Part of a small language model's weights: width 128, a variant of Adam for these matrices.
Each number is 50 + 15 x the weight over its row's rms, rounded and kept within 0 to 99. Layers, rows and columns count from 0. The size before them is the row's rms in percent of the matrix's.

# down: layer 2 MLP down (transposed), 768x128, rms 0.0322, rows 54-106, columns 64-127
# up: layer 2 MLP up, 768x128, rms 0.0831, rows 55-106, columns 64-127
down54 130:39 49 64 43 59 50 58 77 44 60 30 51 57 56 46 47 30 49 29 58 66 56 38 61 50 31 64 71 79 65 70 53 50 62 28 61 63 40 73 32 45 63 36 59 73 55 54 13 53 45 28 53 52 74 65 63 54 38 56 70 42 42 63 36
up55 040:51 55 40 19 90 47 76 38 52 77 82 40 68 58 60 50 34 46 36 32 47 26 56 55 36 37 56 82 74 66 52 38 58 77 38 59 45 35 31 55 51 32 58 55 66 38 52 82 71 58 34 40 55 63 53 64 88 43 40 64 46 32 52 53
down55 036:46 20 42 87 29 48 36 84 67 41 30 62 35 24 32 36 66 52 55 67 65 58 45 41 53 63 32 41 34 52 28 54 51 28 68 41 40 48 56 50 51 69 43 51 44 55 43 41 22 41 77 67 63 47 63 47 30 61 49 19 44 65 59 36
up56 148:34 13 65 49 69 56 62 43 22 70 40 52 58 61 64 36 47 41 70 37 58 67 61 26 42 27 33 44 47 37 75 50 30 59 54 36 46 44 54 51 56 47 50 37 51 42 47 32 76 53 39 33 46 41 56 68 64 66 74 80 60 34 34 48
down56 133:76 53 47 34 60 46 47 41 43 26 34 07 46 49 52 41 47 42 55 64 64 56 78 45 63 43 55 49 61 56 28 53 61 66 39 47 43 40 72 30 31 19 55 61 56 47 69 54 77 40 44 29 68 52 82 52 37 58 71 61 65 27 50 14
up57 141:41 15 51 41 47 58 58 23 49 26 57 65 47 43 49 41 71 50 53 52 55 54 51 51 73 43 12 52 41 30 82 64 30 35 82 44 49 32 46 72 23 44 41 57 41 62 68 54 83 50 54 47 43 51 53 54 54 56 57 73 73 45 29 46
down57 147:47 64 36 78 41 55 63 40 67 43 53 47 28 54 45 48 56 49 80 81 40 35 53 67 47 16 45 59 43 56 30 74 14 34 34 36 52 65 54 44 45 40 40 66 46 50 66 66 51 62 42 56 55 26 53 75 70 54 63 56 59 82 77 63
up58 032:41 57 43 56 51 67 49 50 55 39 70 25 53 52 60 62 67 40 41 55 51 51 53 34 38 42 52 92 72 56 41 57 46 82 53 38 58 81 53 60 60 45 46 55 57 39 40 42 75 61 44 64 56 65 21 48 58 47 33 70 31 13 61 22
down58 024:44 23 52 36 42 52 37 70 35 53 23 70 58 40 26 47 41 52 47 49 47 45 78 75 49 69 24 26 51 69 71 49 44 33 63 52 29 43 38 40 46 41 52 39 38 46 57 52 20 55 62 39 95 44 80 60 60 55 69 31 69 65 39 79
up59 155:28 31 57 30 61 38 53 38 35 60 38 41 67 70 59 49 70 39 71 50 68 42 54 34 49 26 35 58 52 39 70 30 33 45 49 27 55 54 55 47 60 43 66 56 33 62 61 43 78 41 38 30 51 41 42 56 61 74 57 84 54 36 22 54
down59 181:60 69 74 23 57 57 51 42 33 58 24 36 34 62 45 46 58 41 46 54 36 45 79 46 49 20 70 44 40 53 44 49 51 55 39 66 54 49 68 25 54 12 56 61 48 42 65 59 65 57 38 34 73 27 58 37 42 58 46 98 53 41 58 32
up60 084:56 32 41 38 28 74 21 41 64 51 76 39 25 42 50 56 64 56 56 44 35 92 46 54 54 52 57 30 44 52 38 47 53 43 64 49 31 36 30 71 03 52 23 45 35 58 36 41 34 59 83 34 58 63 17 68 52 54 42 55 31 52 34 61
down60 081:49 24 53 42 50 68 58 54 38 32 74 29 41 73 44 13 31 61 45 48 39 57 73 49 38 35 43 39 59 49 66 79 58 72 55 38 30 27 53 57 46 30 28 43 59 42 55 53 67 40 64 79 29 61 56 48 46 44 49 71 47 25 49 60
up61 110:41 48 39 48 37 55 78 41 29 39 36 46 47 79 51 52 46 34 63 71 45 58 46 51 74 40 44 62 52 45 56 53 41 66 53 47 48 58 27 30 58 53 08 10 43 70 32 38 50 59 46 57 78 55 45 45 35 45 56 58 29 48 45 46
down61 094:63 25 51 38 48 43 78 57 47 43 18 30 55 53 65 58 54 45 42 52 31 57 57 35 64 64 21 46 40 42 63 51 56 42 77 64 48 41 41 58 77 44 46 37 56 60 43 37 53 38 33 72 92 80 62 58 37 00 57 63 63 40 36 16
up62 032:80 52 57 47 33 48 17 47 41 35 39 79 16 51 70 52 51 46 67 41 48 73 62 39 58 63 50 83 44 11 46 56 38 42 67 75 63 35 52 44 54 26 45 81 40 58 17 60 33 39 49 45 29 46 71 53 42 30 76 42 67 59 47 42
down62 018:37 60 29 37 84 37 64 50 51 50 67 36 55 54 58 41 41 67 33 49 52 41 71 40 29 24 64 52 34 39 75 73 73 50 33 64 62 57 59 46 54 70 48 51 53 31 66 50 67 78 53 67 36 82 00 42 61 42 60 59 62 36 60 45
up63 053:72 58 60 64 58 69 76 53 59 31 31 28 16 58 83 30 58 35 73 50 65 39 54 48 39 73 51 76 41 39 57 45 38 48 70 27 59 36 67 46 51 42 30 65 41 53 31 52 54 55 51 36 84 57 83 33 44 19 63 49 73 48 55 55
down63 044:18 33 29 29 59 38 29 41 47 62 83 68 80 57 42 62 27 69 41 44 38 50 63 62 49 18 51 41 63 56 47 66 59 50 24 71 35 44 44 54 44 53 66 58 49 48 72 33 62 50 48 61 32 60 00 72 55 61 64 64 33 44 33 59
up64 029:66 52 56 64 59 76 71 32 73 38 47 71 47 68 61 39 61 55 52 49 62 67 36 59 65 39 53 43 61 75 52 44 71 55 58 30 29 65 10 41 49 55 37 36 87 52 54 41 36 26 33 43 05 45 48 65 83 29 49 57 44 46 60 44
down64 020:49 36 35 46 50 00 64 78 67 64 53 41 55 30 47 55 55 45 29 34 52 46 50 55 40 65 48 56 48 26 66 59 40 32 46 55 54 41 58 50 38 52 59 69 30 62 49 68 74 73 61 49 49 56 35 60 30 45 51 34 52 45 40 27
up65 033:41 52 70 36 50 59 53 58 63 67 42 44 49 67 66 50 74 46 80 25 29 15 49 66 37 36 53 76 50 68 53 37 45 52 50 50 51 52 63 59 51 64 39 63 65 49 67 38 82 86 50 66 99 56 46 38 73 16 62 54 36 41 62 63
down65 018:52 51 39 80 57 40 33 58 59 35 51 62 65 23 33 54 11 72 44 59 62 52 52 53 69 61 57 52 47 50 38 69 55 45 37 27 49 62 63 53 60 49 78 42 45 63 37 58 46 38 63 43 35 64 64 78 39 68 83 41 59 79 68 63
up66 027:30 51 61 69 52 16 94 49 63 57 70 25 55 36 48 29 38 43 50 43 58 37 75 62 23 35 62 42 64 39 55 52 42 63 35 78 55 39 39 68 44 44 57 50 29 49 49 54 79 85 45 58 58 66 53 58 21 47 47 60 38 70 42 23
down66 020:56 16 58 58 41 93 26 33 45 64 46 69 45 49 43 83 46 49 57 70 61 52 44 49 55 61 28 32 40 72 41 27 50 39 60 32 27 47 25 50 55 56 46 52 27 70 39 50 21 34 68 30 74 23 57 37 51 76 29 29 43 72 58 66
up67 041:71 59 54 37 51 33 57 55 66 38 58 56 33 45 65 73 23 49 54 38 45 51 68 31 45 65 51 77 51 18 65 37 42 60 50 70 55 74 55 57 37 34 44 73 37 64 38 64 50 66 43 38 64 27 50 83 47 69 44 61 74 50 49 45
down67 042:19 33 28 57 52 60 37 47 36 63 35 44 44 75 39 34 49 68 49 44 50 54 40 69 46 28 30 51 62 60 16 59 69 48 37 47 62 25 42 46 73 61 47 43 56 39 63 45 52 23 74 62 48 80 34 32 43 49 53 40 41 41 63 48
up68 060:61 06 48 44 59 72 41 52 34 50 27 52 46 15 46 38 41 39 59 59 72 49 96 53 52 29 49 41 46 54 42 45 32 34 23 67 73 47 72 38 46 29 49 29 57 59 43 61 55 35 39 56 47 37 58 49 51 56 46 42 71 50 57 60
down68 140:52 42 44 65 48 16 44 43 65 46 63 53 63 58 42 71 57 43 62 40 56 57 17 50 65 92 37 43 59 41 42 41 65 76 62 23 45 59 30 35 55 80 47 56 52 41 45 46 29 69 36 51 67 64 28 41 60 54 51 46 28 49 45 60
up69 078:40 33 78 46 39 74 49 23 47 39 62 41 74 73 31 57 74 39 66 45 57 70 42 36 91 71 43 51 54 39 89 37 29 64 78 41 24 54 34 41 52 71 52 43 30 39 51 50 62 68 52 52 65 72 41 61 49 60 59 47 56 56 38 60
down69 071:26 08 56 47 62 48 53 30 38 52 40 25 61 63 36 68 57 78 39 41 56 60 59 65 49 45 65 36 47 48 54 54 62 38 74 70 57 37 59 46 30 45 45 40 58 42 51 54 37 28 51 94 33 60 74 60 77 38 47 29 65 37 44 29
up70 029:77 36 53 30 59 48 29 63 49 61 30 63 44 40 44 74 44 68 35 36 43 45 29 55 58 52 56 41 41 72 65 51 47 35 51 57 45 25 38 34 51 31 48 74 55 70 57 43 31 52 56 36 76 51 70 24 43 38 35 47 89 74 51 70
down70 021:47 79 52 60 55 59 48 49 45 60 62 41 45 62 60 48 65 44 58 53 58 57 61 40 55 33 54 71 69 46 46 49 61 60 38 69 87 58 60 71 60 49 35 53 68 19 64 65 61 39 37 83 08 61 39 46 55 45 67 71 31 20 68 51
up71 025:67 47 46 49 68 68 65 49 54 36 68 32 31 56 37 42 51 25 50 35 47 17 47 20 36 47 47 59 31 75 58 49 63 53 54 25 57 86 51 42 40 43 43 29 24 49 38 63 55 56 31 41 39 63 63 38 39 81 27 62 61 41 51 33
down71 015:30 25 29 44 33 48 20 60 41 69 50 58 63 21 15 51 38 59 47 51 24 49 65 58 48 54 22 45 61 35 50 39 63 34 55 48 40 42 40 73 47 29 63 57 57 32 68 17 26 51 49 55 65 58 22 58 63 46 61 41 62 32 32 40
up72 106:50 46 76 64 48 52 28 25 38 62 46 59 52 64 44 54 43 50 68 50 76 75 46 15 53 43 52 30 39 38 73 50 47 61 91 38 22 49 41 66 47 59 68 23 42 58 37 46 55 49 53 59 54 38 41 48 51 65 48 50 53 51 51 46
down72 091:42 28 78 60 45 85 50 62 51 40 59 43 44 72 44 78 31 48 47 65 55 60 44 48 37 31 41 48 44 55 55 95 21 52 59 55 49 42 51 80 48 71 58 41 48 53 24 31 56 40 46 68 48 50 44 61 26 46 70 50 64 34 56 49
up73 128:15 27 65 48 58 71 53 22 48 30 51 46 64 63 19 34 56 26 72 48 60 44 58 34 66 49 37 43 69 43 79 50 34 65 87 42 48 52 51 35 36 41 65 36 71 46 75 63 68 48 33 30 43 45 46 53 59 90 58 54 59 30 36 50
down73 110:35 43 67 53 48 72 69 53 43 65 66 34 23 31 85 50 28 51 47 62 47 70 85 45 49 40 39 50 26 41 20 57 30 28 53 58 57 51 74 72 36 34 66 55 32 57 47 69 48 55 44 43 67 25 60 82 37 51 40 45 51 36 31 51
up74 038:65 64 75 32 61 64 55 46 62 49 69 48 45 64 62 39 61 60 52 35 28 70 38 38 52 48 51 77 58 73 61 39 50 51 71 19 46 14 49 43 51 24 43 77 41 68 56 43 64 70 19 47 76 51 77 50 30 04 69 73 65 43 49 59
down74 028:41 29 34 62 50 46 56 39 66 55 51 56 53 42 33 54 32 54 45 39 70 31 59 50 48 48 39 55 36 26 34 59 71 40 30 76 49 63 58 50 49 71 36 56 49 29 46 57 46 47 85 49 55 73 00 66 45 61 68 26 50 50 45 43
up75 031:57 48 51 14 62 39 45 63 70 53 23 65 51 52 25 66 48 68 44 28 10 31 66 59 35 27 58 67 39 71 69 28 61 51 60 62 35 47 40 44 31 62 30 43 52 56 67 41 42 84 36 59 43 20 45 38 63 29 55 50 51 57 44 64
down75 020:56 58 50 62 39 69 51 33 31 52 78 44 42 48 60 49 56 46 37 54 69 60 33 28 62 73 19 46 64 27 18 50 53 54 33 44 75 56 62 54 66 50 54 55 42 34 51 70 78 17 56 33 36 71 53 45 22 36 45 54 51 32 67 35
up76 131:55 42 45 68 36 44 45 23 29 50 54 63 65 53 20 52 96 42 84 40 36 39 41 35 67 63 37 23 33 39 75 38 48 51 41 50 44 65 46 52 56 49 72 64 87 58 45 55 49 42 34 38 46 62 65 34 92 18 77 71 81 43 43 24
down76 182:49 22 53 24 72 62 71 53 39 59 54 65 74 48 43 30 66 51 63 28 53 43 64 27 39 50 59 64 36 53 64 19 40 57 48 52 53 28 74 36 59 49 56 47 56 65 56 42 56 55 60 35 54 64 96 56 59 40 71 49 62 39 65 40
up77 032:64 49 62 32 54 27 37 56 46 56 46 67 34 47 50 39 36 32 63 30 10 45 56 52 31 76 55 49 51 47 59 51 48 31 57 42 61 39 86 52 38 42 49 63 29 47 48 49 52 41 49 53 78 71 73 41 40 30 48 53 70 65 49 31
down77 019:48 28 27 66 46 92 40 39 31 68 69 51 52 45 45 58 48 66 33 65 72 44 73 28 64 21 40 36 48 59 41 38 44 72 42 86 61 54 39 51 56 52 52 49 65 47 55 28 31 41 38 68 39 46 31 53 65 44 53 77 66 53 53 76
up78 152:53 17 75 36 41 68 55 27 64 49 41 70 64 39 44 42 67 57 48 49 34 54 54 29 64 39 29 49 30 41 54 60 40 38 81 60 44 42 34 70 35 35 32 72 32 68 49 45 55 50 66 51 62 38 62 64 48 25 48 63 63 69 31 48
down78 230:53 75 58 47 53 54 66 48 41 51 50 41 37 20 53 46 40 50 44 52 53 58 92 44 38 26 47 62 26 52 42 40 31 33 37 45 40 54 64 57 42 31 38 37 49 62 44 57 60 51 45 59 39 39 37 48 56 34 52 36 53 51 57 62
up79 115:33 32 45 29 49 61 56 28 36 25 69 53 32 90 75 52 51 51 50 62 70 31 63 49 58 34 51 51 43 57 44 53 24 40 59 24 61 36 43 41 44 39 41 35 41 63 55 64 67 56 44 53 41 32 23 55 37 55 86 44 45 45 27 12
down79 086:34 09 37 39 34 65 59 52 59 74 21 53 37 25 41 44 49 54 47 43 53 53 54 41 22 33 47 54 56 36 74 74 53 43 36 81 73 50 48 64 65 57 47 64 62 45 62 38 49 42 23 71 63 65 73 48 63 63 56 47 59 45 62 35
up80 025:57 47 47 30 54 60 36 42 44 43 68 60 66 37 59 47 34 49 59 88 64 62 39 55 54 81 31 46 46 25 39 50 53 41 33 20 47 64 62 57 59 40 67 46 55 36 41 54 35 21 69 42 43 84 25 71 57 68 37 40 49 34 57 06
down80 016:18 60 55 53 62 25 44 75 30 46 35 48 46 55 53 29 62 53 61 44 36 61 52 72 53 43 76 51 65 76 45 44 32 38 83 65 46 40 42 48 46 54 41 49 67 66 40 39 42 68 26 70 66 27 97 25 56 48 39 51 52 61 43 58
up81 038:24 56 35 40 45 61 63 53 71 54 39 65 60 36 37 66 39 53 41 56 46 34 47 49 53 23 60 67 70 57 51 43 48 66 49 73 56 48 66 72 39 33 35 62 63 70 48 45 39 58 61 43 70 18 22 36 65 77 26 62 63 47 43 43
down81 032:52 48 54 53 48 48 59 46 42 34 36 37 25 54 51 41 76 56 56 52 40 42 38 56 40 69 32 29 48 58 32 72 68 40 33 15 62 56 64 33 63 49 56 33 48 23 57 73 62 38 43 56 45 77 92 46 29 45 48 33 53 16 44 42
up82 035:36 47 52 59 59 53 93 48 58 33 59 62 37 54 43 54 55 31 63 31 48 26 55 50 30 45 55 44 39 62 42 40 57 66 46 58 60 64 48 61 50 64 36 47 40 29 60 62 66 72 47 54 55 61 48 66 50 46 47 54 34 68 39 66
down82 029:66 00 42 55 33 65 52 25 66 54 41 49 50 47 37 73 57 64 28 66 49 40 23 48 69 43 49 49 51 45 47 53 62 61 47 31 37 44 59 47 54 57 74 39 49 60 62 43 32 21 65 46 74 59 62 67 47 41 48 39 39 44 74 47
up83 118:34 28 59 50 65 57 66 36 28 44 49 49 55 64 65 19 50 41 59 45 46 57 46 28 58 38 33 19 50 41 74 58 30 63 65 43 44 47 45 37 47 51 51 24 33 48 45 55 71 44 27 34 46 37 47 69 62 56 70 63 60 17 38 55
down83 079:33 11 62 38 68 73 59 71 52 62 58 47 43 63 63 39 38 38 38 63 37 65 74 50 39 50 84 59 41 45 41 66 38 32 55 74 48 32 41 63 27 40 31 72 42 54 62 53 78 64 25 63 64 29 50 77 21 42 49 64 42 59 55 27
up84 039:12 46 35 50 47 67 39 56 47 45 69 64 62 38 63 68 26 40 38 53 51 23 54 31 63 56 50 62 65 44 46 50 49 66 44 68 73 77 79 70 55 53 39 60 35 39 45 54 39 62 71 39 68 52 23 42 89 86 23 52 34 38 48 55
down84 033:71 23 45 48 39 60 51 60 65 35 18 39 27 64 44 38 84 56 67 51 47 55 40 67 52 49 39 47 51 72 45 52 65 69 66 13 40 47 56 42 51 55 47 28 62 43 68 55 53 26 41 72 70 65 95 41 36 31 52 44 47 39 61 52
up85 030:58 49 38 60 45 68 57 56 62 41 30 03 38 50 75 51 60 60 50 51 75 51 45 31 25 49 52 77 40 32 51 27 34 55 51 28 53 20 99 54 46 37 62 57 34 64 42 51 52 47 45 56 60 37 58 47 26 63 43 42 31 24 61 58
down85 016:45 64 60 30 61 61 32 29 40 27 71 72 47 58 35 40 29 65 53 40 58 43 51 53 63 51 22 45 39 53 55 62 74 39 52 32 52 62 43 68 63 44 25 57 45 31 72 39 43 42 43 11 39 52 43 33 64 29 60 52 73 64 31 35
up86 155:27 21 67 51 70 58 56 47 28 68 39 49 61 61 61 45 55 44 74 38 52 49 53 19 54 28 32 46 44 36 63 45 34 55 47 39 54 51 38 41 57 46 49 43 36 60 38 31 78 56 27 26 60 41 53 69 67 60 75 82 54 31 29 49
down86 124:64 65 45 20 60 65 66 44 37 29 26 07 36 53 43 59 67 32 44 63 42 36 65 74 82 40 47 37 55 57 38 62 58 66 40 57 50 45 62 32 41 12 39 63 39 40 72 57 69 60 40 32 71 45 71 57 36 45 58 77 58 54 51 15
up87 147:27 26 70 60 67 53 55 55 22 65 44 49 53 54 68 36 46 39 71 37 50 55 54 22 40 29 57 51 61 44 76 40 31 55 37 36 46 44 49 24 66 41 46 29 49 48 47 45 83 54 34 32 55 44 53 79 61 37 80 81 54 43 42 48
down87 133:43 61 41 46 66 62 63 58 32 52 27 31 37 53 46 60 59 39 58 64 55 32 71 51 42 29 63 49 53 68 49 55 29 70 30 39 52 53 83 29 58 19 50 66 57 47 73 60 87 40 44 25 43 54 63 72 51 40 59 65 52 52 47 19
up88 169:29 30 64 33 60 60 59 38 33 60 56 49 68 58 61 60 47 36 76 45 58 65 52 30 45 29 33 38 51 34 67 51 40 58 48 35 49 36 48 56 57 42 60 48 44 59 48 39 73 51 36 30 54 31 63 63 71 61 76 93 55 37 23 53
down88 180:68 55 69 62 63 33 39 52 54 37 28 26 23 54 44 49 71 48 58 56 63 58 68 34 38 32 67 54 64 47 49 40 45 53 41 64 60 45 76 63 43 29 44 65 49 29 69 37 68 40 16 33 58 42 65 45 68 59 51 62 77 03 51 36
up89 132:37 26 85 57 56 48 37 43 21 55 37 49 74 62 55 47 40 46 89 42 64 62 52 30 27 50 54 58 55 47 61 44 29 56 46 23 68 53 37 25 48 57 57 23 74 41 55 47 74 47 31 26 45 32 33 55 67 69 80 66 59 31 57 32
down89 127:39 44 72 38 68 64 59 58 23 63 47 40 57 59 37 56 43 36 76 47 55 26 76 48 23 39 60 56 47 54 62 55 18 54 21 54 53 66 67 18 54 34 51 55 60 49 43 58 74 59 38 38 27 55 73 87 59 49 57 58 57 49 43 49
up90 044:43 50 47 57 40 05 40 69 25 60 18 47 26 27 44 43 31 45 44 53 45 38 49 55 48 75 57 36 59 30 57 60 39 25 49 59 58 82 67 48 49 47 52 85 23 54 22 60 43 71 74 39 75 47 70 29 35 57 42 35 78 76 42 47
down90 045:72 59 49 46 66 98 42 27 46 52 61 47 53 76 70 62 60 52 57 67 65 51 57 60 51 10 49 65 52 64 42 40 56 86 47 61 58 45 47 44 58 49 41 34 68 46 57 44 57 32 40 79 24 52 30 61 68 33 48 67 53 28 67 65
up91 048:71 62 81 33 48 42 81 43 53 50 49 44 24 46 53 16 27 39 63 61 31 43 66 74 50 72 60 64 66 35 65 37 48 43 48 45 51 37 61 72 43 62 34 33 54 33 48 32 45 43 47 36 36 47 36 50 62 60 48 74 95 70 44 13
down91 047:31 13 29 52 45 59 41 39 45 56 60 59 55 63 43 95 54 53 45 50 64 53 45 21 39 22 33 53 37 65 17 64 39 62 55 56 54 36 46 20 50 53 59 70 37 71 51 70 53 40 57 52 60 51 56 52 27 43 37 31 21 34 46 77
up92 037:55 53 66 70 36 30 44 54 50 63 48 44 30 35 77 44 46 27 74 57 59 62 65 42 53 78 55 69 72 00 41 55 30 56 47 58 64 51 63 74 48 45 64 43 48 39 21 53 57 49 75 44 05 54 45 46 35 71 35 47 40 57 50 07
down92 020:33 28 37 30 60 86 63 52 41 37 47 54 54 74 59 73 45 70 39 46 40 50 43 61 28 06 41 32 35 96 52 45 52 66 46 50 45 55 37 43 54 61 42 38 45 67 55 62 50 67 46 55 91 38 55 41 70 47 22 48 63 65 45 80
up93 051:61 65 49 55 60 45 49 56 63 60 47 44 32 54 67 74 51 38 91 60 43 31 32 47 19 52 44 71 65 38 59 18 40 50 57 23 77 61 41 52 56 21 37 31 56 59 44 72 55 63 39 23 27 50 39 57 57 35 16 44 75 48 46 56
down93 061:34 39 59 65 63 54 55 22 59 48 65 32 24 60 57 59 44 68 26 67 39 61 49 65 44 32 63 40 36 42 14 83 63 57 59 64 47 34 50 34 38 56 49 58 45 50 57 58 54 50 64 87 58 65 63 45 27 62 51 40 25 43 74 71
up94 039:62 58 76 37 34 24 88 47 61 43 56 71 37 42 51 14 36 39 76 48 17 50 71 76 38 63 54 50 81 43 62 48 53 49 48 41 46 50 27 78 52 56 28 56 73 41 69 40 77 63 43 52 66 68 32 81 58 48 48 65 71 71 36 24
down94 036:26 07 29 66 55 78 44 46 49 63 63 55 58 43 38 85 42 46 29 61 58 45 44 20 47 38 46 57 33 64 23 41 44 64 61 53 53 42 47 32 48 53 66 51 37 58 25 70 30 46 57 43 63 48 80 34 29 56 38 40 31 47 56 67
up95 159:28 19 58 56 67 59 59 43 28 55 39 49 56 62 65 30 45 37 74 44 57 67 54 30 49 33 45 46 50 37 75 53 29 54 54 37 46 48 47 43 61 52 57 36 34 47 56 40 71 59 30 32 50 49 57 83 78 70 74 78 62 33 36 49
down95 141:69 52 38 28 70 52 56 40 43 41 27 26 39 50 58 51 41 43 48 56 47 32 60 42 58 37 57 62 59 54 38 48 54 63 47 55 52 42 51 51 47 10 73 53 54 41 73 46 76 62 34 37 51 38 76 54 44 53 54 79 80 42 52 25
up96 057:62 44 75 47 58 39 74 41 53 33 62 39 33 73 36 23 42 53 62 73 40 40 31 68 53 73 70 56 99 44 55 65 49 55 61 59 49 62 61 61 52 60 58 32 83 21 48 31 55 49 52 62 47 81 33 61 68 50 53 54 56 46 47 20
down96 075:57 00 38 56 43 64 32 51 65 50 45 40 42 65 47 57 54 61 38 60 57 53 54 53 51 28 45 46 40 63 24 56 55 27 64 63 64 44 54 45 43 43 61 46 55 73 52 55 61 30 52 68 26 39 69 43 39 29 53 23 60 59 54 54
up97 030:61 46 61 40 44 53 43 40 48 47 66 27 52 63 11 45 54 67 28 14 52 41 50 46 22 39 59 33 31 81 55 53 47 61 55 43 40 55 47 32 67 65 47 49 41 67 53 44 69 63 17 71 26 70 69 51 19 57 05 65 56 68 51 66
down97 019:58 46 71 55 36 69 40 44 55 75 51 70 42 41 35 61 38 45 75 47 52 40 66 30 70 47 34 55 55 10 84 51 67 41 49 80 53 35 44 71 65 39 26 49 56 36 67 40 21 34 78 24 53 56 21 66 68 38 70 35 40 48 63 61
up98 157:23 23 70 58 61 54 43 29 27 62 30 42 64 78 63 40 60 26 78 43 49 76 49 13 54 37 32 35 52 27 76 51 33 52 74 36 48 45 47 47 50 49 53 31 46 51 60 53 77 66 30 23 55 43 39 55 58 67 76 71 61 33 32 45
down98 115:73 60 57 10 47 42 71 55 29 43 49 32 28 59 77 51 28 19 32 54 58 48 82 51 56 48 49 42 38 75 52 46 49 50 39 56 38 63 69 40 38 44 45 35 45 52 65 57 69 54 57 38 76 46 64 83 34 68 60 49 18 51 42 13
up99 029:50 55 48 29 32 45 56 55 59 31 53 57 49 42 36 47 57 64 59 39 23 60 64 68 36 33 58 66 44 31 59 43 43 51 48 58 43 38 47 60 60 45 54 54 56 70 69 58 75 65 39 58 99 39 52 81 19 56 31 44 60 52 47 76
down99 015:32 54 46 61 48 55 47 35 43 54 45 67 57 33 53 31 33 60 53 59 31 25 57 30 41 71 44 42 31 50 37 47 86 46 73 56 43 44 47 49 74 60 49 57 38 25 23 41 34 48 51 30 21 92 63 34 64 51 63 46 42 60 60 41
up100 038:40 71 60 61 35 57 75 30 65 32 63 58 58 72 30 31 69 41 71 39 37 80 68 60 40 57 50 59 66 48 42 41 60 64 54 20 45 66 23 63 61 55 34 53 70 43 53 51 84 57 39 52 55 48 28 86 59 17 70 64 16 23 53 56
down100 034:53 17 46 48 45 26 59 59 62 44 51 47 55 23 46 49 27 64 28 44 52 32 42 46 54 61 47 44 30 40 53 66 50 35 54 60 36 43 59 31 47 54 78 54 27 73 34 56 40 61 71 31 74 66 70 62 31 51 53 33 62 70 42 56
up101 054:57 48 50 63 52 90 55 43 57 34 66 34 50 69 81 52 87 47 87 61 64 70 53 59 47 49 40 70 35 45 33 35 53 60 47 37 49 33 38 54 53 48 63 31 79 33 57 48 54 37 45 67 26 67 36 67 54 26 69 40 12 20 64 49
down101 055:35 51 48 37 55 00 51 67 59 44 45 56 59 34 26 47 21 58 21 32 27 44 49 51 54 62 62 39 47 52 79 57 43 22 64 44 32 49 45 54 41 50 55 65 27 73 46 54 48 78 45 26 74 38 67 42 52 70 56 51 57 94 33 42
up102 043:41 55 42 24 61 74 80 46 64 33 68 42 50 50 36 37 26 50 46 32 75 55 59 51 43 34 60 42 53 86 61 31 63 73 44 09 39 80 60 66 53 51 39 33 41 61 55 40 55 50 28 40 75 54 41 44 46 80 24 78 58 68 54 42
down102 039:38 16 54 70 23 28 46 58 64 69 42 53 47 40 52 77 80 40 66 52 52 45 42 47 49 82 42 63 49 49 38 65 52 40 77 67 58 15 31 52 48 59 45 73 38 38 44 77 48 43 79 52 61 70 64 53 49 36 65 03 37 29 51 58
up103 163:37 16 63 41 61 56 52 41 28 40 36 51 69 69 56 30 61 43 72 45 62 64 48 31 57 34 41 36 55 33 66 42 27 57 61 34 69 49 34 52 58 47 58 35 37 56 55 45 70 50 40 25 56 40 51 64 67 77 72 74 60 25 28 50
down103 150:65 65 59 24 70 59 66 51 32 30 21 18 25 52 72 48 58 45 37 68 44 40 46 59 49 47 72 53 50 44 36 37 58 35 43 80 61 49 52 36 61 21 53 58 41 49 55 56 74 75 30 28 44 40 65 57 32 62 66 77 62 53 61 32
up104 166:41 16 62 64 72 56 57 37 38 56 44 55 71 49 55 43 55 38 77 30 59 65 60 31 44 34 34 61 61 30 64 56 26 50 47 40 60 43 51 51 49 43 54 36 42 43 54 32 66 54 26 30 43 42 58 61 78 55 67 81 63 34 33 40
down104 138:42 61 77 41 55 27 45 36 58 37 43 34 37 47 53 63 67 43 66 53 50 33 65 27 50 41 52 58 52 50 44 59 63 79 31 65 39 45 72 55 36 27 45 66 67 41 61 32 72 34 47 29 49 73 62 63 64 61 63 62 84 32 48 27
up105 028:62 46 55 38 54 80 65 47 57 27 50 43 49 59 89 39 55 58 74 55 49 69 46 70 55 59 45 45 37 44 41 39 62 46 43 30 55 03 75 57 55 56 61 53 56 50 46 32 34 24 60 66 46 75 52 26 67 35 50 38 47 47 64 57
down105 017:49 73 52 36 70 04 27 53 42 35 45 47 54 57 19 45 39 41 33 49 52 53 57 73 54 65 60 64 55 74 52 71 38 32 62 50 50 64 45 44 46 46 42 70 45 58 39 67 56 63 33 58 43 58 57 47 53 45 52 70 30 67 47 49
up106 149:29 30 72 50 64 55 56 39 22 57 34 57 52 57 63 18 49 32 71 44 56 67 53 31 56 36 46 39 52 35 72 43 31 57 59 21 40 47 45 37 62 54 68 26 46 50 40 42 76 56 33 20 44 41 51 74 59 67 67 77 57 30 30 54
down106 109:55 36 48 37 62 41 56 60 45 40 29 20 25 58 80 44 31 49 54 58 49 59 78 42 46 23 56 43 29 64 47 59 29 57 44 41 39 48 64 48 34 25 74 40 47 38 60 52 75 56 46 20 58 33 68 82 34 65 41 79 48 64 56 42